Each number is 128 + 32 x the weight over the matrix's rms, rounded and kept within 0 to 255. Layers, rows and columns count from 0. Numbers have three digits each.

# down: layer 3 MLP down (transposed), 4224x704, rms 0.0222, rows 851-925, columns 352-439
# up: layer 3 MLP up, 4224x704, rms 0.0259, rows 852-926, columns 352-439
down851:124139117153089147107113149132118136186110141049144202128127081193155215142114129163120181129152163075099101106105096075161110128080080162161172156135123126119162148122128135147150139136081122138134101161142188156156092110111110124101137169124067168168142046152104
up852:073098107097141094146210126143123137135100156143084128110138110140084115114164124123139140125158134137146126112113136049171117130149163119150077174138120091084165107119142185143149136189103123155105114150072115108155182092099114116196151146108151109159097142167095
down852:135179077121112150129094128143146133138111134121131117169115125120118143135112195131170135138110069126100106177106193095158134114080147131120124149060125191150067151117135056150125157137152111158159157090191099118111127116099127134069069082137072181143169136083137
up853:119144166132122165086123115166153085165128164129145096120078101113140127140088146106123138112161141123101079122126119169108138108134098078129104149137154109085125140147134163171096106120126180150101155128133082158156090146083127098137154166118131116072100136149131
down853:108172134084172146129121041120129115101141117146116150115104205137159122164129105102130094124133109134155121155099100134191129127131151130149107102135156151093131098126132140156149125182159107140129123109142125164136116139158186098115131109172140187190075188144081
up854:117057113135106118110173095078170125094148182160161157122110107138119115107128138114131156167156108169104151147092116191133089103179135129134128193167117164121051140102106077176075143123120121156157138157149140107137137115128052053181083108066087176127120138114136
down854:120128143100087189092131136148119103125156117111147153122080138097178117107095157106119083113159136134155088123140158122133107107083117140117121166065134160135150166123133124157144138115151081126095118124102118180125119099128150122174135079131137138109149104147130
up855:101142168135123153172149158181103182091119142083146131176133137114119117160046145108157142136166181147140114102117096082149171120078114129128174218071219108099157104135131096099119170113115142127104153169139113151097171113128122156147139136172104111090134122117116
down855:182152117210095159114192206152125116120168087197110181127145121157151198159111132094139135134241162133186206175091114051109175097090120158111167152163073090232126088174151102081143118127048081055125145136121120138137107143163118144086077164062048082207161110065080
up856:142108090103078151127175141123184117089043193105120145154153117180161171058085130154193155126075151133095071101141171124159136077161114122130168126146190122124084124117161132125153159157115150134133047066104142209125022113140126145114100120041086151118123079126148
down856:127092140097155244116156086149115150079147110147101132107121101131143139134060139176053057156134128151145126168127092065107112156112060195148141100137118130198170132128142084144152214146053071129088139146162100143156078157149139113042160147117117137108092178188095
up857:154075145149164135122199131118141121074112151159129209142140055083122115106111108080125122088170146160118162175142131108180114093069138147153150159120118132109086108141161134138109147096129143123120125188141132125082120134127110084070181128071124120094133111153070
down857:096156090168132151108111110124099104148109121130139116126143150120121142121135137111170115139091147134105134192138134146107130077173144084095152122166198124157095144130136134124116149116117092155134159146082151134157147162108124129113148130109095143109122169153152
up858:032109163177108155105075141110136186161166109160136167104045133125144135139163108066073136109167147197128148111070104183108116110085169193153154145096156123103122101156141109112095134123083135151116151110127142123156115118112124175114141151157114141110162106108127
down858:138137108115079156132138119134101126088123151092137079151166147152104073084129133147158176119095143116126114126187172118176153137099111063101167133102094096178104133110124133163134122175098133131112119138145143128101128089115191079081132135072113061114108120129115
up859:149121099121134203164154119191125180102136147083151141185099113065153163090077118133127102135113124140137117159107110124141108130165186103130176158190118083119108165173121129073146124124128165106109119121144119182165134102119104136144115073126152109088129132140112
down859:159135132108117153138121130116113148172102158165093133124125070138158153121056111109126094125111123119174137118148139133152103139143156133093114149086067071121190141124140160114147133132126156073107146128093124172159080126108167152101149120097114134109105071160153
up860:148115071099132112150171145135156169116154096172109171156122134140140158164109091071149165132161103188075171177137073107095133134150113139142179116175124144151186142139142119109147130154150122148163131128074127142162079134115068127122111096107140099146125135098127
down860:105130137130144081128130153060150138140116155165110140105128145121127129134162105164166132136105099129121118100140112137087137094129127136174097183156078144113157154110138161149145116146144091123147151134139118116146128135141123141106105117159082127116159130126111
up861:147094154086100143163138126089041133171145098098196106100061122125092158099109075051141095095080172145092186081118131079212171140192136158149117069122183123103166082120151082107125119113074153122138110172120130181102064113159141113159193128080111130130094151125144
down861:169060172191161186103180086094190159109113151180199130094086146113058105127135113150139122113124148099119156175096084018159143159139091179191130171194127131095185109124133173134138106125055149178115135121139155109080158123126177119127109119115131117143185135098148
up862:186084134161113102099174134121179119152133146138137194081147105142140134120111155151154129055156133130130108164098143154154112128087089149164143148157086150163132122109097100126088126090100097094190130081160108132145072165153139150157130123089117197114172126157137
down862:114140140162129106150160108131168093136118107164099167091113185101113104163120112128131135175153105118092141158145121122153158147150094146124153123115180132138162157169147084129109119115162189088142125147101161116096086160136155121145126180117208174098141199101156
up863:125119138166100101125109156141110137196104158112100147150175128126167088148194094106140153111161152187098179121131111148138137121104131150096105126072134150113141126160127165116154129160093156109061040020160099132112160146124144127121117141138087125090169163111120
down863:132123106115079177126116125111191125076130160155127172135143175138197146131113057142142092155132074076167139127142115117143101120174097100143169131096115121106069144111166143112115086111073141159110116161119106120154122122119077128111128141090108082094088132146123
up864:161126088127110120215187129164093167118114164131108118097111114128171148119072039077123128144096119144148107107133109048150090119129175107121118114099109055149110092108139154136128145139114175154069060134078127145103101134158058123108153111052164135110106218130129
down864:152110052109157143124165154165138147130132157147082128155179097130154209069026114194130150121105083119137147167159133109114144140052184000164150114133154144141116081130145179081116176229146101141096151119132100120093073126125125103098131082077134118197126134109135
up865:125171093136155136168131171100118147101145151107192085138121101118124076105148089113137139139156094127150202172125135108118137134085155104233145076108124130143061162121135111134155142162135149117053178128186169098161128110112119124141119156135110123133155156069050
down865:130133163170145121154156097128127143101095112164151156113119146139070127128096109111153141118104129148119161137128111130226132117161160085149170186156153169161130153120126127116155130138148091076120095112169140125120155049117143139090131104087159152084106104069131
up866:081134117113151114191140083142167125066122117144126152127204104166126185040130146115128108140109113135112141123150154134110066098164120131125150119154089108143147113081123095081135089178101128129110165130121100180087096140165150080155113130050184136184148127140161
down866:115102116128111162166130159151107172073170124177079104092131139130120134154032137091119146150163087069184090130164131070150131144144101178091152153088109129155124134138159170143120048145088082110168095119105168151108112193130141137118085068109134115183130142110136
up867:112091142127161124142120116125129153083110124159112126128087139117123138140141073081162107132186124170125179150096126145111137103111140122173129100130087119128123133163123099118092147166128094132109105139166109145118133131152130104124132064127123134115111124157126
down867:111141152042126118146153156118132156193126120150110157152144157129105064122122130100120134110148107098148151100164099148150103128148085121118034145117096128123151130147125152057159117141135086121067079126138119160109116088147165116141108124134109145105121135105137
up868:131137111103113147127122166139090114116150116099128115132148143109133119086143131141125109119130146127152097162156150122127081146169163162108117092089132120110106119126124170106162071157102115143147088121088096166174146109138145114144165183086081059079152122154125
down868:133183196145111131088131113127123148136118138103139124121159133113139138118093128095119121121140161135145096163109116143158138106135140159142116123119097141149139112118127134141123132116117146132172131172197126138098122081148126105137102164132158092120145105115104
up869:141131103168095132213160157208157154115071091077080132128119174145106118144076141078104155138145135098148165164112089043128113132181218140172115107058124125164115130120120092099133101175129179122124110083100140146141156144158151179143143066154097135105192108109125
down869:115107171140119165137149164111095112125090146151145093141123113089166148175090133095113125118146068101124096152161150130109081124122163129132131133121152122153129099093133122142159120162124139129128141128102134114094115081144132145131113145122112108118132126139123
up870:125117159163150132127101137104097093141148097143132160189161142097113135122154129029176161094160148130135123109083145099138182105139079117140079150149118120145164115101135128083158178164139141107151122139080117135091118158127119117123112107107095120129098159118129
down870:127049107119122139121117136134095141107137096056152118131105174153092150120146162110145162138097169154133145138102114176138121129137097132149133147104180164144172140149120120121143130130140187161128126169144120128143147152116137146137141149148127170129118143096138
up871:187138111156142144120152124131092167106143199148118158117106063167182062142170160058176113174115166121175068104122095177175099079142155112211139156109137118135100194140121097081136112232097120129086135074090112109118182155161098122124124164133056096169204127103116
down871:122135157168109141091128118100130141149121167109126134190140117156159151113162161128122099103097164120176210119092085156172079119134105142122125113140107088186153143151128101095132136137096114139132104156097172113183112073141069172072141134117093168140178133146110
up872:117119149151098161148122133144126126136114188088142092161074094148141100168157111070153178102142136135125167192102206131142111114138127081091112174140116095120150131108103051114155131185145123086152123108086088169168163164114128072119130138071077099171146211087090
down872:130078153067127111116131120112113163092094093151146142091143164124073116138105119076107144130101144127164128122106102117114131123145154085140114128143134150128071118125140182128110207137201131082141101127157116144106152107129112085149128063130134113182128089156135
up873:072125224133164107153160141108173146115127097178138157150107109131161152072120128132126133092154144155111155163076100127118153113060131165068150162078138121134156106157132123135053158153130149089146139141151108079095105162095089167162156128103146131161103124097115
down873:162118115145153150136139128129125113116125106114127120085112171117119119178114096130140144127134106147142107121123109123147127114079095159113142163145078150134148148149134152122107173120079115120152098125143119117105145106144151103142136098136132107121138136088112
up874:130151151151131145133094159126142128102114155135161148172180116100139153127155186201107193081146122147216075103139138125133132104163134120100154104115122105159173095112134098171117155164082149123125145070135137079072143117144098107132120098117035168116161123129101
down874:136139084122154107135191130139146142125133139107140160201091140116121104161125100089159116122157118177138110135163152118153117119126094126116093157143159144111171142184127137147107094139126198156116128124142157159171197124122121106112106107173098115092119074130131
up875:090153132050077165122124148108171125173071139122184111115108088126165165091143136177132102173117166136153094148094144085110199109119139149143031142148105154118141191155145172110140163151081183131168107086165054091163144133134117177133140074152138142097164157110169
down875:083161097067135172130134126127151148139076145139141125148103095138109130101148135097136153125109161088076086115132088115118106119109137152129149112121099144089142118111130126102069122149190164131135132142137132132157143109107146127109088127133177132149145071144084
up876:153107085072140166124178157146171137159077158116099106145187136127150137083114087121119133150106158183169127124119124121170080092113131122093126171122094140124108141185107135121100101150118128102155120121092080118151114122141149137164150117094139143086114141111115
down876:137150122093103131172148152116139139152102119072126099160152076121097117132086105060138059150101159147151164059142155127098157134137122169118120127150129179149108154136103137143149095132102156124107131076135086152156123167148106132081135119150141116105127077110171
up877:151097175129135134158130177133108136083026119182109144137149111148098109037136172127131147157170138173118148117116135088104125115169180168139147129084087110139135128077093105140115172199169172128166132064126058132114091116157131126168132068024138106106182165078064
down877:115149136133152092131111160152113146138090146137137129135144096113091132101175128094173076155104092143152158120137122075141210085175157123100159102119201168177213148131116112182193170139092163104163149105148139100163113209162121116082150086109210123144132172165147
up878:133117111146105107098141156122080154156136143112157137153148150153147192143168106156147186115168169163115128155089108110147144069146156175081141119121102124169124111161101142089087099099126143096183075136123151113143131111130162097113094126155091136157106149068133
down878:158164104157145137117080104111080147132090158122085146156110169099108188081108130121070094148121120159131125139082150145176199137127120107118078087107158103155135115102136184120074123126111097154127139169125131148135136147129140135123119158185125090149176109117092
up879:093104124108117167136109137161086150081100109134113131184100133145086126179142102157174155138132167106114139069133065169118133136102123151158102090054105047095172144118070164015166105192154140094147185100180109148107142105129089134124106111098139174139121125155118
down879:153134136103159150194081125152152137137089129067145174158115164082193137129184067152095133129155152113110129065102134124130166160079097176144145070082165169102125188121139115125150191145094154133117125100118125149118178105135104104121115081139159114148149109131190
up880:111131134130081111111166137125118110138136119121113107098123129110142144132134128091105096136092157110166061143123108123145131089184094116034091110131103133147122074142112149114166138113094144080137132136115150085152101135120135123151141159121150180113136154104133
down880:146094118117130148129123118098157103123138151097098138116145150141090125133144101126135145111111135138127171139135151150156085079055142137146164144082132189098127188137114142161108091111124109141141168117173146154129136158129113177102098081156145121138125067120134
up881:117136160104128160121167121118142142155136085181129121141088105079131140108083115106176161147123144134103101114039128133146124134112110162160173141126132126094190158154136107100109182110132107124144108067145113125103153138128116150102112137092098141053178173151145
down881:122146129138102163105143133125146155161097156161151141122100112091133111113093099099215153123200181130159112129072116066213170108100142169182112140135159066112176102143110084100121142126112179113152122139128100124105140146121154116157135133101098068053157171119112
up882:135113101183088139134153165149131164081105178155112150142169119119124222124157175120152125111116117187151110151080130136134201121136183127085125106094130115066076146080119168170170183104172152132145122164179117119114149127139102093165113101142078119088078111134131
down882:142154076140151107123141129152086170098101125150178157143043137161064117125096151161094149151134100104108174101142187130168097111104149124119127118148118148146129111166118139157155130132142081115179138092125183097112075128111086090163136166127178182131122139109082
up883:102113101124108111145116102165058117119120114120132142118086111131125147165108132154205117106124133097150055089175135156136122168204098148090134140100176100102125127154124146140137148148087123118164103096162172136158141109141176163124114072083168213104105128146126
down883:145131168118123097130180102129139091144139097142092129103140117077121114110084102156112193143088148192061132118079087137117154144152106130159145119144115093155112137133131131123131176166125162159126103129145119093094125103160136102080115123128125097189164107125166
up884:061159194108122138114129164109099143065086146096171173186105081084160140078139104100148124153126127140085116086096117156133124125099106155147139103097137118067173130134118129147079135153073155108124127136191085140065134144123124114138104081133123112128125119084161
down884:115120148132115072121080216144117176132075084103108105181092080168137186152170137151124130140109143118065109081167072164130108099136121162130160104140176133095166108110128115110143152186074199124151190184142082133095179105129151132102114150120088141115147121116176
up885:201137121085097161141220139130156115158143114082119123144182089153090147114131127061167124146086158160132139127176146073166145136099142126100072111090117103111108138094137084153129075150110132107131119126045098097083092108137129157113161148120176113113107142155173
down885:100066138119081120102136144137104131056135120139126136139053134152105136140150152108118160113221149089112123098116094183127114138115124150196102113184111109148143115172120138108131142154144084139137097108166129164131114129133127149141125078101107131168098129121104
up886:102144130107135138124174174141152115170132202161118151132053132156119196120094144171119199118123109180119150142116104134105154121069090105158088112110132139133146120139138132161056055117048166119119070165108133050138074122112097143144103101120180165124116129136094
down886:121099112144145147157096111102046095103095068079157066152148127106152103075101099085146076127134187069148127156118197085125132136169161157120133082173108105142157129110125112122112201161167081150098183077129073157074141087130182107137129165123100104129156112124103
up887:158119101092123176114109129105122158177110084093099132142183131153078104102109166128161129151151141072135119076126158129140112096174182175117166129164175141116114142165105145132106187146126086159180117117107136163065109088140143146123083145118095145105106127087195
down887:117172096115147106121102135168080198183073163080109119130196093154183122131139153124149085143113182134110107167140117167157095146166098143170100130143112105152120206143135152167123120106115114090114105158103156113114078150138067113093108122138144133114133140156125
up888:147109148118096113119111111123080105163099152134162144146165118133142193114084145179088138114154145104185147124181112061122160088187119092096171107093166144186186164156130121126110118080044096152172131096163073089160181146124076072103094182097118197146126173091150
down888:126141151118166116129150121123145102068013140138113091106108144075172058085108185183161093128162133090065066106088125111107132135212161127156210046111113140107127192169130047079121078150053143102193131139211047157162143129116080055128128056163082101127113185120185
up889:163102122118142128113114152133117148113099086118120157128136134143150164125180115163190104139095153140117143098109128113170130116147140142096115103169096108115135068140126134112148154114047148102156152111120113150164114117106156124226145152075127177129132113147090
down889:072108115131102147134094112149124120091118143146107128138139115139143134178171123075141126131128151081155107181095161123141186123118108109130109117107170104080187095141130127124149130151115078124084139047085166132125097114131166094160087130140131151090116201102100
up890:081114153164144141100155133112116085143133159095154156165121134114179148100113078108113106126180135131176106131118069172160165098116163128091072114153137139057154066170115134081164156220133161123115072129130135127140142105127073122137138151114160158131131108139080
down890:112080122140114100150161165113162172062128091100116120138123127146137098118132122190094126177162148086074107080125165143082153123079129145129126130115160102071117103167164104123151029148134097172098174120143140150146169176123171122107101153119090167102089098121170
up891:055095119089137131128146200214158180146124083074120143154071144112130129106064146202150166132120144136092116100085130175138118114169135139124184102149163151131123111129072181089090100116114099128088167086171087116094135102136144125166115087153099162104129114145177
down891:159076149117206164139181134141147118109071106089117129036115127105167146081103146129140117134160152145076141162139076141100119185114183126160130128148176143152128132120131140114134090124145123019136112140196125154106133080149138170191084125120084119147096141151166
up892:159088126165119120131099164124114126128126157097147117111142142131147146106125132136126088174121106130123121154140131184134121136132119116175137111095181158186122123097114145110121190115137134163148126141179128175135147137183095122164106129123153073071166107120120
down892:143147114092183142144172074154096133077162106149107138138109136142122120130097159106115104145204199124130127183132111087087184135149151133160136167110130098111110141122123078180132063174119110144062201115098158147098128144141105068111134111128139124101105134094107
up893:132102113054079122096110140114127142125092201081102106141160137166188103147081126122125092135117131179120090139105102132193180128132119158088094109154132131130109146148097177122116096132067141149147120106114088150155140083115138157161085156101156167119116193120082
down893:127128077162117101097160113185142143117167124160094176133116097095110155127124135128143101122123135034152124114109120114103118147136087162143099137126113145198118142120102091109096141135131088137142104170099172133108203118158119139136166116137139142151171090140081
up894:108156135066051119108155147147196172160067126042175154164134102155097093160097122080172102137131187163145122087086163104190165129120112131116127128110061069076140120122106112065112115086172074137126134088124173143086094078136117182134163046123149185173112100141109
down894:100128178158130126136096180122132079148141053058140067120119181143089094158135130163085230115191115115135135153122070146143117149079103123076150104107159175188163158164117104122076167161113150147121084078165137082156126156152097114122086098170094102120135125059160
up895:135053144158113118157064186112094130127087165143137150131085142089171143116178142112128153144198131128121054147143119131184135145121112169140095160071141080108176134108094114137149132110138152112210120053184129108146111169153132130116098100054128099172173164108168
down895:131162131134094128160124155156081098149143143158167151154188102132112078124102107101079108153110175094101167072099107109155117153118175110144154124102137138128081098177144181182117169136144134142138168167155112121139167131113084112109099063162218147084126095102116
up896:132104153103098172103113098113117137054146133114115111133175105000123126078060138183166109109116149136069101011099119145177171124130093153182132155132170140087104100102152100198156151099132182127117102140115123164047165119156188082091084127152169156128116177125155
down896:048138087140124167134148141147137115088107122139141173166154133118169138192132100106153121141123124147143183200065128133157075103118156127176118132097133117122137122095111120164092162117178130145158179140085109159201114142129082143117164161135124113097144100125109
up897:103116137151144119131088135127132119138123162138102160167105139153116111155115098135109077110142120132142141117086142164149100103139122145125158158119171111054112108119128128148125120100153158131139163098130114070089115127108144128121093149142125154094113125138142
down897:127116118117118138113119101133135158120109131120097128120177146167104113112167159113121071132130123181144126133129083143114108099161150123100149130097092138106102162137122115127115165092106121137126110177138137143164111123127112109150121094163120098114095156116092
up898:134140116150142133136164165144131142241051142131115156096105153122157128157048128191138122134164147103161083109151071118167185149084160115127085124127114102126138160138078169113102063186130171126115118128162120113177089102101128172146087116135118087073132150110153
down898:134122120134112123169142117094142095143142158130128147164165143104139078143130096159168146130122116097124126145197122134096173125091151100078115113088171144163165105118110152117124130094112120094095127150183105130156087146122108127117147132084158127165112123097119
up899:106112122109044115114138136087150202116109165074151171137150126112116169135080122118164126116193131136171103128103080132180145121180133161133080095126072104178166126107148153043159218098090067127227091074142122166175129143155134170211097101091136121118186203130129
down899:147171081125117074067086117137151136119165095123123106139119143186061121189107149139147160140120132115117169159090122111095078152120126120122167145157200129168139141130123141148136111121123128079161145128094154099161117177130146106110134134182127149137136114169100
up900:171116169115081164150128163100142123157120048148193163120129112087163177087110121069150082083118207139136198047140082143169164101154177136033108142114086118166160146117152111105166146128165168092181088089173048129128117138165172104198142115097093106165178120104124
down900:121189133109143097178173146125122056148066154139135172092132088056187160141104070102158120140143118132117117109086152172162088136088118110113133106128130092180179146117137132108128094200130137133139132067135100114150115255133133159151118124078165094119130082085081
up901:132148103137091115156139155129083109130038187089124148150065067120130160150165101120128151123216129098191157115129082132113119148105171100125126138113149087170115124128108143085178076135089184170132111112176102170128107136137148105139126139144117092112141131116178
down901:109115150123130102131134138146167120131183138149083138122093125195072107123153148116139124130125085133135137122105144166170101147147173140123127140130146140104115134137142152150159181103136177049152166177136171151154117142153096113169144122103191126166132144100132
up902:171116133113081133134162121117153139128110115145153106123073105134183086082126144136163087125129168171055139081172098107180144080120122105110118171139106118119129094206123128153138140072137143129121140183154078093206133143135109119130132110103155128191098118093133
down902:059119127119118115115105054139159129160172096138176126117153228102103145161174219157122138145128117130201168188125170128099136103212187138028102096093113134097123129115139107151126181155103082104147152116155112108163150132111090135105080084148142143121135174084142
up903:135092151152113186223132107129172135173124133141111155139135093120135161102081141167126155178133149143121073132115125149115122161155171140126150167150130097124104140177107095151137131111160161125092110118123142119151142126159093088149114126157083156076140181156142
down903:163143123138182145152099144138145126102111102145152126163144164101103147127119147134145155162184135138122175171120097078109087168139102116153131100121123159173111145130148105120096139162131095111161095141159102152119151144127111148097106114149090116113147149090116
up904:155110122069141220144120115111104194116102139059157165170114111142140137100077118167094178155103152106114151086141112136140094132113154186073190182101084079175150127086170129011135158152131104122179074141122154185119163127127129150168101134117092178151104075114102
down904:111138101140124145114151124167052080132131140144157133123135131164104158108110121154142147129161119138146128099113106171126149147120108132119132086088155152129169128157150123131133104121073134089097153134145078119154122149125150130126077137110163110140084131107129
up905:079116147175092155179135180149127178101107142140160186218091115118142131078144127124180105138218159162121091124119132081128139079098124131144157194027141052105159100158106131083087103122139111105162120060156115123144061123122101067140149074140107092089153111056155
down905:149122093124169114188094067131105111172079116109120082098164111216148200161197130154147110131085161111145097167165113117071174126124126127163114088137100154113105081154158097127156151083180153112138149081068138134113090164125119198197119153164155149142107104170075
up906:080109106110119131103152124153085123107089108107148191168111092104133124114143140051114122155106140170134146100137149051147106107139178128111123088096146097106114120071135158156107150129187123103182069125101092079127194145131161118094196127095156152109141147172112
down906:139145138118140119151157113175125120058131159117136124055107080108157145134111102067128171130090157110106158154135102127186134173155182105079106133147091192134074091170121123109073139095132119161135145184064089146164176114123155114163081182129138135118117140170133
up907:118100154131123101162209139159078122126101177161125137120045154085139170139069130081131070133126176148169112163122160124144107135111172133135111110117185121125137114071151104137173116140120202132145126084082114121114144125140107170180158072085109147144141106074156
down907:138122130131155109127144190129103063152117160134150166136174149088119147129131127114125107143113202158101161128073124125159107141152205163108152114113147078151129113197095137116113096180115143152114129130106100137114154255148106114107123156079121134125138146100138
up908:129134079120072118152129131104148135111145100212157136129053169102152145141168085078095180107133099181094128127075108140137110137124107172159123097128227124125125103082145124133165116127084129118066104073134119170097114146138074063121114170071122112142119093114130
down908:114156120141207129119133059107150141113079137193186113109085136176169086091183147113130058115106104127078098143114097179141125095087123128080132216110173128097086158102110153144116107137107121099144149141116070116128181144156102145147149108104130141135095159153185
up909:084132139142140100143107158182109114183114197098167119170133097097119164130122116163195148086124111097068090104104094126151112121092132098073134090098159089126127135095182141129096155145126169114107123126171126124117106082113127114144079145114175193102151095131141
down909:171115124150108172105103144158106103132134135154157099054162187189155109112125167130127152144093103123086200161184138118144150063135120133080154186097140142103065122151117092129141197146145123141148142127119138129157111186126109109132168128136092092098140144185091
up910:151127123105157172102104138152109104103141149103172142174113147104105113111130128190118148109170131117157198138122092133135113114115092123090163175069173120104105064095124114104091173128075145146199127116154142116102120148105123073090090066143143140139134104129162
down910:098119107140164159150135119152177136120109162065087115103067077158143163141139151117080112157116090136094146153104132111137131157130149104064185159090099130144074188091113149122071211165076135231103119198110136044119128177105151147164105129141104078109128164195167
up911:172147184091096095158132085180110127188093185127191145106136130109124170125161110161136084114085206129136175121114114174128108111133165142123102118120145049084122130137161151099183129110113191096129122100083139163179116121102118105126137152145167169097168197157083
down911:160163144063171099147105117163123036115179140144158097188087114062129149108146119096095154133140142109129142112135096133120201092108145090117120106120111133145137131127124070087113057099133143178120129167079096146206125121120086118150103160126107029145068087158099
up912:077126143124147151125142135105150143087025114182092171145123119153115224147138184163157110090162123122071124098127138139129103140129111117145103148159187118137105089085150127165104132114163148147179132143085092120107171149155086106169087052112094147148109112168146
down912:125110096103150120136149127136145124144074109105097136132109085114137113114128124137120207133152176095104136111097147114122172113106185104119122200085082126108069069132127114177127113127094117187165171087155104112143121110119125179136070148176199142086109144140114
up913:140075130116146136150103116103165102128161128150130166167148132147100147121118116130119149154136128148104172184138109176139139091101144135069203188119193158158115105118125087067123133090181104124152125092153158084097143116123102020137087155117142161165138140149133
down913:036094136137107171147099121118082115182153188170122091098102138204143145138185118085175134159107150158037117108073151120199145142130185135133078151083143139181090123086115125101134077135105131224163161095130108128062102088118127080086187117062130085129140129119085
up914:091126051106122130099121149113109132138124131085150147108135067123123139151099144145105103121124139143146111116117117182138168143109116117139088161136120156169106074138134118124122137125091095070116119159149105072133080163146122097075105140124106117128126190128087
down914:137125185142143113140138133129099131182086156110163154112153159153097165130117155102143101113177131132075143137147130073120123090119156087109143117160147096138130094118110126185099106131101139106089166186101114179121098121099117118111116153134103143112113153097111
up915:131112190119152138150115153204108150148145156114188153137145144117145148177135135132110137099193135116092065183084103196131126140105176076098181122125184111106126152153143123139164148134131219102125068087149144100076114111157096078080149153158137141103143119139114
down915:080098129097085138131137104138106133166143141178070108134094077199149095123140113077134145134151055144136190112181170158089169128169101122168082155127086128123138095089129092107128105145119160094099129139050127139171099096112076196149106145149071129098119163125135
up916:074114097215134144145128128135109151103085094131173107091100174050133121109113088084075092106154141102122125092090130144121155133134154176166039113131109129104092066185138121059125039171149181104120120129087125175107114139130171113132181059137088121121116168076139
down916:117120136151113088119104117169095102167154180106116142183141168121144125115093147126126137113168161149148125146150090108163117123076125125154163085084175158193106153135144133156158139159148187092139126142120133102155082155167075170149132133135133124154151071127069
up917:129105123152118177170122148164163155103105068133153104127110109155121139136147139020132108118119132149132151127135157080137065119131170130150167177116104137122141119142137168144145151181155142148131173084145180143128075123129172103119154158098127112184103151062120
down917:173141084103152109141112173151136114140176150157169100153126133147148131133181145113187113118128109067105091108162149136111139175189133139117108082153150109167133187104117118133136179120145149110134033077132128148148143108125123111121090072106122139162135114131137
up918:118143138113101173078139155140116086070086120159147134075098142034107123125095132074176114106098157157125104148145136098164091070185106127130151129131142114101146052135102128179136117143146120124090103100144131141029110118137143108116189130062161179174108150141130
down918:144163134173126115127062150087133144165166068152071053183142133222148103137116172143145078137080150102148105118138154119111168143160158124080140081126166174146101174138115107119132087096065142214131158128123087190108116082116105146151066137106136125140104080156119
up919:138149142151095127205148148204080225110039130109120137107135122111146163141062152150132117144135129151138189132148150132106107142156218121092117070084071088178125139122100154097125144118108129154120039090112043128117131103170114095185121090089098116068150111139103
down919:149127164109097057103134179131155130156162155132097188117178131164134113142133124162152185151080152157116154103179086152114119120101160144176141111077129158134119167054124168115135195123138178153151084144183099106180102097105092138082129192140175123162083133098079
up920:090103175132106154139146138116167183127091153138186170207118098153131154108130116169158185139163122158122052185114144115153140086041117104154119212046123023093143119133096082112092143177106153091171083106122120091103048115114121117150118090089104162095148171109184
down920:117120143167129160110170179099150146202093100102107103144147112122122140116152121104124108096120137129133099095078109105141108087069115109177123116133139145157184127148122117149126130102107145108130117126132115144135131105112163121120138087115126121111111123163153
up921:124142164074086133120166131193121112155126171104117104129099109140102156120170145128089096141122131161096105109123101126117108139108151139117117088130151150087142126160125167107149133130133129111152148120166137115160148106113102111171159128132116109093138116140099
down921:109119133143117137124145077167149117145213134115159151133103109156104081153125102082128137133130151137100113098140165138189113072160094172131128141180132146135123152117139125157098106193151150108133074120078109143099146134108126110137122116086131129142096138117081
up922:049108187091065147132144144161090144174138168152113135104062169130135124153087147111079156125161129148187107104067059199095080164105162164136144130081093095076177060184118152091128154135121125129135104151147123140166134156132148108124166075113162163135106183149141
down922:117109159140104149133117159074124146150072108098137152126186123166141140100139127139123109125091187116073130116161151131106149157136125136159108080091136177100075095128109159130086181168119144135125133187154165136127096123128101077126136151126113192135100120115100
up923:073093142097080209191131173157143224117079100142103164165144071143135131127003133140142151128130131181124157121126142109129130097141122175101127182192179062082158049147100096097135142118103116017148069176171094124118150070082123182140106036124176102134104108134102
down923:128064139120159145149117141129160097137159101163117142136121124110185144132076144109121122156151111089156136156139196146157133153098131141118096137129160108067094114106159153128129144130189099100159105101158155118136140145169099088132141146123156067128105181129126
up924:117162150117094135109143095161086199107162128106204147171147133089098144135106132113162145138188130129108091116116102175122166141071144085152121067121128074116135122114137148157123095100117146080108125095126110096151111160095152115123156071117178189139145134138115
down924:162111143164114131130094130177148117113204152143121144142113075110129079155119142134137164124098139142121144130101180082160137123114131124110120161153164149103166112106113112115136112073094141048141204125093080154083144156147163093135124096118092112147131092142095
up925:101083142171107200141193155178130153128046145133190179238120099136157186087096161147175147174151146157095115124049103097180190073124165134117147147126143092124118097118116142069108136147116179089148121101149092135148079063120126117103151058135121153091195161087147
down925:115150119090114161144087158128164104101207033116097125113098182080112151067092132125109141146074123081112118129157158068124113141142131162176163160131130131092049147127127169157141124127147127126100145156232127128104168139095100116184117108133107126079125095115121
up926:109165116133182182143128151127135188176138199142130122153095118126140138151133112175119146092224125119122144116121136150131107114120156115145177129172169106134207122110123101095116116167109149122142208180111128129070124157139129139143131183094108118138144069108077